config.toml
head_dim = 64
vocab_size = 1175
norm_place = "pre"
positions = "rope"
rope_fraction = 1.0
bias = "none"
tie_word_embeddings = false
parallel_block = false
init = "normal"
init_std_o = 0.0357
init_std_down = 0.0
lr_head = 0.00861
warmup_steps = 0
max_steps = 6427
dataset = "wikipedia_en"
Each number is 500 + 40 x the weight over its row's rms, rounded and kept within 0 to 999. Layers, rows and columns count from 0. Numbers have three digits each. The size before them is the row's rms in percent of the matrix's.

# q: layer 5 attention query, 128x160, rms 0.17, rows 95-114, columns 0-159
# k: layer 5 attention key, 128x160, rms 0.167, rows 95-114, columns 0-159
q95 100:524508540473492483545496541504488514465544532430475540464517447472544552503542580374474470499476524480473505522493532436490487512575526532532482417540436529559460552510466484549455514503457523410507560546496462522464440536484535492483505500580553495470455531541506486456454504573450464463514481458466500494537521499477452525472478496553634458504440476561533567552460465530495470454540502498520515479494498492514502506548527507438537496466572467504498506595526599584495522522505482
k95 100:506544463513521594465503498495441515514527516457577506518562489529484445489483510503442498513464528476452492513536502395452477505561539598520548460465525499527473507507501502558455422475457537439502509516497536469459476454546489411556520455485510426448474494559526513506480483546458518581511514575491561496541474504494411503517522526588485439500520557534482586483448468487476408484449535564511474486487434520444569538510534461543533514422512444516499482511507501562494520447501466
q96 100:521492488474446519508415537515432540487539462511552492582491471510394497469515394536494502494494457550459513470478549569441453466472531490514487482449537462495460562481457513609454486517496601504528509560525556496444481561565518510494521560563489517523493451541487480543463508607502477470543511478456484530433507560542482461518445477463492532486502499525556546561485541546542429461515502532499476445501485530519499433478474449519549539556509468448466450552517479475461542543523520
k96 095:468496505487492494558436535510585514458473476424485563488599467495542463476512479475501466586511504538529473530429551542550529497493497457472458502510539468425501528434496608549520481496404524444518464495478531629452446468478530472443519546486490487513505438508473511468438494563484444474552445493521507541500506527506548445571502550531536492454506472481551540501516583445529510463510475508577537517534476514494512493571486576516499454482530420556503483526501523504446488495448509
q97 116:537535465508513523518558491505481502524529437465527564503511465437460493559472476533462552516536557538510484423392599558524459542487501503538548535524522487549534538546488475390458560477439496463482505497494487451473487471574506518480497525437513489498583469505519518604474526459535510544506476466458462508523479470537571439453536430541527587556534531494509475457539456433471403530469554499499433505509523463519433472542458489488501575515481508463505478458456528466503508506488448
k97 103:404477498476538509590444477485521498491479554441469451495508405446464588597473466509565537439538535505551414423486492567502511519516444501517480435576487476481493477517562443455503442511544471524538537528487498482484472502543531491514505501449520517556498500453558516473485428442475487506511464489483516547514446544477548493453513482512502546531486497489460497463539442413477474483487495499485454473572585507597420513516450529504491547504506519450566528488496496538589526518469473
q98 105:489579516517468507483483484498527470497451507453513482511516502428471560463572481505513480589538518503425489499486535450447529501538506548533503510593494502439514412526457512461437454483549441535493540480461501436529447483493530471496532472507469459486409381486526512481524504509514506507449455492582465520533520479537529535472514509545454469476490387570500516467527452521559489435494435463450508529466460479474491473563585552488496508487589522486523540522506575482558516567468563
k98 103:526459498494420500493493506548506463556473474508495401526440539476458463590476557493451535475436509497521524523534482470528510502513513505550531537529468533522495570485559460566512509551528466503492481471441572435523468497519566538497519506563448599526427426516500600558536542461452520482481514514506497534531527411482455516531515498478446410450462482508455483480579497521547563471439500554494571447486507506530455545474587523543506491531576456467522502519505477551515531527468480
q99 122:589490509464556525523485465451503560547519512476466517483471535453463506501550464409521557508504420488555520496485492510513496492529493465455475505543532432450493536507470539547510459475532536505463489476467491586487496506456521522560481430489515503493491481544512415466529476529487532433537531522415559505534527501545495525546523562463579515489515474486450582563560476525513585437410589517570537460572547512494473488551562505589495544494487461538519468539507461548487471571532535
k99 096:550557490478551482501494483457521536515482489410485514453452531586481505480566459480493525449561508510540493591488568546535493569495492554511461534522502539483502512519518454495568510466450500548507433520469536477424463455431487462488459442462514427516515490448510478552459489468445484468510422503456494466402516463490502517537444501498481423511504460473454540496541581458517537454471478586494470477559509501394486562485502449515566467547513473472505492495534429414484434476483521
q100 107:529517533476498497492422526485475491456469519465489507493583493482595551504503511420482633533527468503427512495533505504491588478471552548563480451496495498468503487450515520498500473494489508483424505523490516489573438515471531483455537468510461515573443443534520440475510539526469485390498429471562517468548503472552493453447427474459471504486492581447520504465562483542520510468526536446582482563473540542529431519528510543532553567508440530452513495510506541505552447513494550
k100 103:512495519486548553498439431513470458468467488426570538458487537518550431470516501505498551449537478469548432473557521520498495525502547494569483496485639504460520466477537513470519479520428508451501488473465504455527513512406471487455507547526474431487525502504587496547526517547489554536586530541469571577473533488511512498489564550579471556542509546516523494491489389527472458549459496466501576550549526502445485557515497494480557526470534468498508514474476485535463541412519483
q101 105:503486544491532530539532566558530447467561531490545491508436480496466505444566394550551467527548466536510527524473461532493439492513532545491482520489438485460485570493524449567481462551522500555506469444562435509483543497556552473480464570508517455504567503470463501596446541565481504484477534503517478457512522570424482521520581526498510546444490484482427591463560482526436504540481490511487555492571515537533455434557458536550491545473498518483501549450473444532518469465477474
k101 097:552576507514568468540467527490502572480566451499493494477460467431533492478552496514512463504570469478417581522513474511534433478554468453470505508524521504439533541520428507404518520476480478464481442518518511480483498480490474478542564463451467452498493534475534513576382581486496535512546505481506555510519525455504486446492505533419557473565479501471538498498586611526447481435494455464570508564540473503481552496521515491575465467553459478540501529491525550476516469517450522
q102 107:493539474554497522481579548510529547513460515546547452473511488417539509498493589485515514452486511543486564474533479553467488489544406463495477477492555523503465516519493515480533492483522453507532433459532432488536522568512439449546541542474497455520372518506527513566523522499511523565481454429472456529425458503526482490523510529538426478498573421538453460577506475460573460412483440513510504538475477492570477508452604512583521494491475489467518477488490471470441523498466503
k102 104:623498515565472465495383519468525464526448472559520514583578523464569531465535483472535431476521477563576451465552468526498498542514414470481507535512504493487533504521557470610503547515465432524509515459585471508469482468491496523591471518520492538591485527564488495482534522479484489505542520492577464511476476529450490586530458502568501476468535432491447485543557510489463528466447489530441489514503484498516528553516545496541482521479490503481500414469501462518481473557480501
q103 111:522532469537441565408488560477477559584514515542503488473476538507525522617485462502477536505454505556494442498456542446497500564493503474563539496542455529534533512569495494453576552486544454553540507452490487496523491466519570467480491430478480476596523567570481505546584462521533493457439490527557533454532564560546526478479530474518493495451470447484458458496471463502568508542480483526552486448449476400516533471503546460516502504446551511458527488526524465562447505531501514
k103 100:515537447487435580502489496447459472509501511538499498526466512534447455527455485494460509519472470480502531458465530467506434493489439491547487477498429544587534466553569475550489492518533435506519574439494504464500376477472489556444452435531567526500501519442540592550485578522449510479503551459518478481496502550476501519530538499459505632471482457493511463487529526561518542527536555551584499455468446401510527524489505526512530517574545501441491481499479494527538555471518525
q104 118:494535507510495496574548472537524557524450561518516496563469520544590519536560463596508525569507505501487526510540571475506514541470484470486468496502540494466494421514445494450396441546567459505456494474519531506494492507475530461494530498540523492450430496456507490490531446518469489491479475486513514432421608551513433485502400529547526558574480474470496435511558528472481501436541474485463508539512526519535590521439435517501502511433456480453543554599489498469506516512477506
k104 111:529504472540534496569552426571532490542497466489468466503465536495476531520520494526555485450495537511495481611497527466510524524479478481539603529559531498552548530472563532491453509557456522468530539482424531525516517464525471449474476528499484468451473459525552578584481493498471454457500467570544490531460552493500500494491492523501478525545507460491483448519495603526497495458502581474511564599512445485462523497491478496477498483441483476527549668515493473467448443434497539
q105 104:545437517490525563552488505533406504508493561473449569555583461478485467453562518498558468483523539486543470595538562429494422532468488450488444506460547511458525432535515490548532545522489455552547426481554579541512526472484427451537460410492462483476517521513485492459522552545519549486473428448445459476522520475515459494480532518526552532470542429488520507477486510585509453455522441488452506469505502525479531478473497472536464488557432537522515506532524542465489503471415491
k105 100:578483544540578506535581510469458552486501480541468491499481470476503565486562438514516549555436460503514567586464509453529473501498489467509496490490519423501601451500475474531541517538471536495518550454492534512528542487531469485439504449393454474457511524521521465483480511445501527477539444492467464445506552442571497499530526429531535543384436459507483480483485496528505488581463562554510542527469461461509487441492533479511521511449514429546568530444482462437439466476479487
q106 106:523484522418511484428552426526453539568512534476483432521511554534554468565561487509461484552468482467509562558536481532386472492470495500526471540511445488536514565543532480556493478526530564547471479516462455459427429480510464476539460500496462440407442488537474399503468569469459467507434509523494480487476467545598480477423482487551467513509497486467504458513526509481533554567528485475559520511497450475473514524454419505455512508510495547485534567496478453539524515543474460
k106 097:507540546523523514424530493496455584577579506506499482544542513450450504498528586500492564516449536443506527499531481531526416494521486466448524533518481449498486584541565491543451475508522606457501467498496527558477510479538446515474489512488431513559524528460527502483486519532429458538544536463481493496442511492419498405505447506479479561544527457516480554397598478556504571481456560455526541485510446522504482525485419496497461497520490509479465518439447486479563509544517495
q107 104:472494464528434444554491488462506453502530475533468552475524563542433447419496462496485503416458453516457473541479515567537508472571479460480517459549517450506513529513492506490452485473537490517457496445476502491510487483510431385526496505488500514448509549503509546536469519549539546441510539528439439556535432470548492557546509511491445456578427454481450541535543520416399549461485504537548480496517474462427537548420494488432472520505568535456460544473508532543451503510519507
k107 108:526482499443586482497490399521528534462504457556484476516490547508514492471467498493561467501484528487509478566505458520579560474472484583470513532494457444462427470517504466480411473459585514467576496466531491458502552524545480480471531498573505567507461561552516543460517478558525583465485483582544535509521538553492522504426511501564436459515508472498379485510518487413478447507527506447523470541565507528493525536471515524494506514523501582520485500517584529557525467559477525
q108 111:480428462475520479500495471529573519505485544531487496495494484502472503533583486511452524493476608514468483406496535487460485485517472532521555599514521462431414536462536481425443550505528426503537484477508496497508505549450481532515512495488549524569455537498464517466428506478433454464481559495481575455536442500557519541478461544490523525491477511566531484534493543532530540585525496516524513479547547455483585494500513454430484492452481464359554491454478514416479495505510541
k108 105:531483470507499494527497518535552539461553453402573528495533430510533478484548531498568487454481591488461478450543543491480479458492476509475527546507384507485441493454486537466526434454475475490518551467481468496502472516444473531467402488517467590517464514458443522506516423516431533465470484505412488467515484513587479476447491566545424529502498454523476475578492536537462496453497497492531558528493505413554463446488483546527490433582444492516476557479538534459532495479501494
q109 112:499519537465531498440479539462555471511406560523475497486532476501522501511526429549469441425561518542547525446504504481477464433530525510529462588527510506482471525519453504460520449495479485537568533468482501464505512499398466515521527462403561513473552482452527506492461582458466524547533553502611526495512473470474493493541454501531506483477469459625471474544442546467469475480564563507484570462511485519458525478519576535530478523548448551479491440441542457455449513514528515
k109 108:550476518480505473522537534504577431532418495447551466550487422506485491531558502464409519492531436528542461545494575502441459496501472523526472530454508550507466551478497591521437508484551497462488540498421436455552533522469542522584502471504472601544471481440426526509551538463541546524449513477467499435547451475498490448505475513446546489490458505559490501538457476479541562452485456493492467478451492524512485506475526517513466458573436567549551488537554504457570527541498511
q110 114:527502465446436503546391427514558480459529506544514486477490558543558491536503518420499509572455457474449491474525532479482435498494499570560523508493519497526509542393563401489494541532534498467491565568507524448523462492545550441529554523480501475498522481490483429577455462484458484495502540476469456476526479530503394445471503553455459467399502507509458451483548471558533491439495491516524527502467546466483508516456433473503558487583466534503495514485508459443492533466453530
k110 100:482527486494500563523481506432481435440511461529476533449494494549503522517492612485534497500501406480467465526553562469514466526546584509486535549557467468458513512442546464548560491473508588559457438532500472504500510548522529477499545487472536485479553460510577445492392495421461449517535533477460461519468513502447533505485462537495473552445544513517468500451527434548427441501486501433541560517587481462464540497522479452507510462499459449525493483445558502530530496519584549
q111 106:583484540440464461512484413460533557443502461463468498490514531558504517534359521433469461463565567566516510453434541535501494496545498413518494520484457535494434534490516489507449507460490481466531540532526509551491455513479536503508512460479477501489548485491541501505518470561416496533471510532465444487403517536519552421464489544481556516460555459530549463504493518432442500589475456522494548467509503540499479564488453470504542478475426470501453498466470525548542465575447485
k111 103:395521533506507585484468503504450549511522508487515526554528483499449461585454528479477455487475487517476483489485550511482491482543551539532565529510453487482500533503484541547497470454477515511408455491515463468434537483490474513448427503403481509435628488480537460497524549473536518485560544446553495491491495613538504486482536506556508515434477545471552539544487507399499545536467463522456529449463576482432468578478526466537448462484479475482478533434537517519546557518513497
q112 112:442487532577487571439523497505439480513499491466465443414546499489509426552539472520474483492506478411513438499483493569503583602501460499532459534522457536491477502467443497555450463471493529388515530537513463593455475518475492502516488449512510522501481511501487458562575508489492508559459438496494559476431511478517484506528468484512499461522495504474592544538475510465497450576580552446495526590492544542490417531502449501499452535493488485544528465539457570497489474478470549
k112 098:517471547475470508492543478525446494553480461470473393492530536446565470449477477525516485531515482487520518491497466485481538547470463488553506466518452580446506574480478545575458430468488548473490502506520423557471446427527499578526454487456454517459470503531478507587549537501545495605512457425424509465448517469528484525526523551523523502552425530436589560509487471428474457521536540525500540496451550512502455450505458526524493521460570465480456511496485493445522439543465537
q113 114:569445524505471516561492452433502420484491518527530526476486483527446499495527502420529553449478476473418583508585498492500486486540552465688555492559480483557530493472489493508441487515465526501501537454551482473540506526540470483504508478505510548470508571523538461459464448543495504478516529444465511542537550500474522596480508464507505467539500555564509547549435497507554532523438434473488540488524535503472512515529494459502435496448432572448488503474433488458507480515466544
k113 104:531475546522497520533448428515444497506476530498564502516457477509520499444551476452535546438509499468512510516489568456585503512488431561472474532442494481469394544458480484442530425483460505462492529485552449487560455514534529475501523430513521417493520492505478475480489428538471558515526478559525590518416532484478487495488422561522442526467489512512507545416490523441471503517503489472503490512608553508541487542506509440533472443462454532487490577550583565449495494442480488
q114 107:482475551498510474500490448475434451488551557556421472493554451507477490469464523501409524515418485485431508512457493483533514474535515515468434528548540489479539528488529509533504518504410490590490525561504483484542505474492416475504512559527496447489528494482560495447537533467444452537515444539539564567545620500473504493511502526453481504479494504520531471530495471516547475509412517553548488396552467462526517544575412501503528481399487506498465496545425522544458536543476502
k114 098:532551493502518556508498527498449538446500472452537478443483502523432490517472541547446524601480502525496449484541560482563451487390513542499452516445544509522452531412552469550471493517622481490546545554521463429481509435553440483523471514433510508501493476500456438478573514554465551528535509440533544532408548528561513510487469510483559463511501554503470516505503453508522526460489397515484504497491550448547479484514547542513520570439487494466479495502489459522503536444465448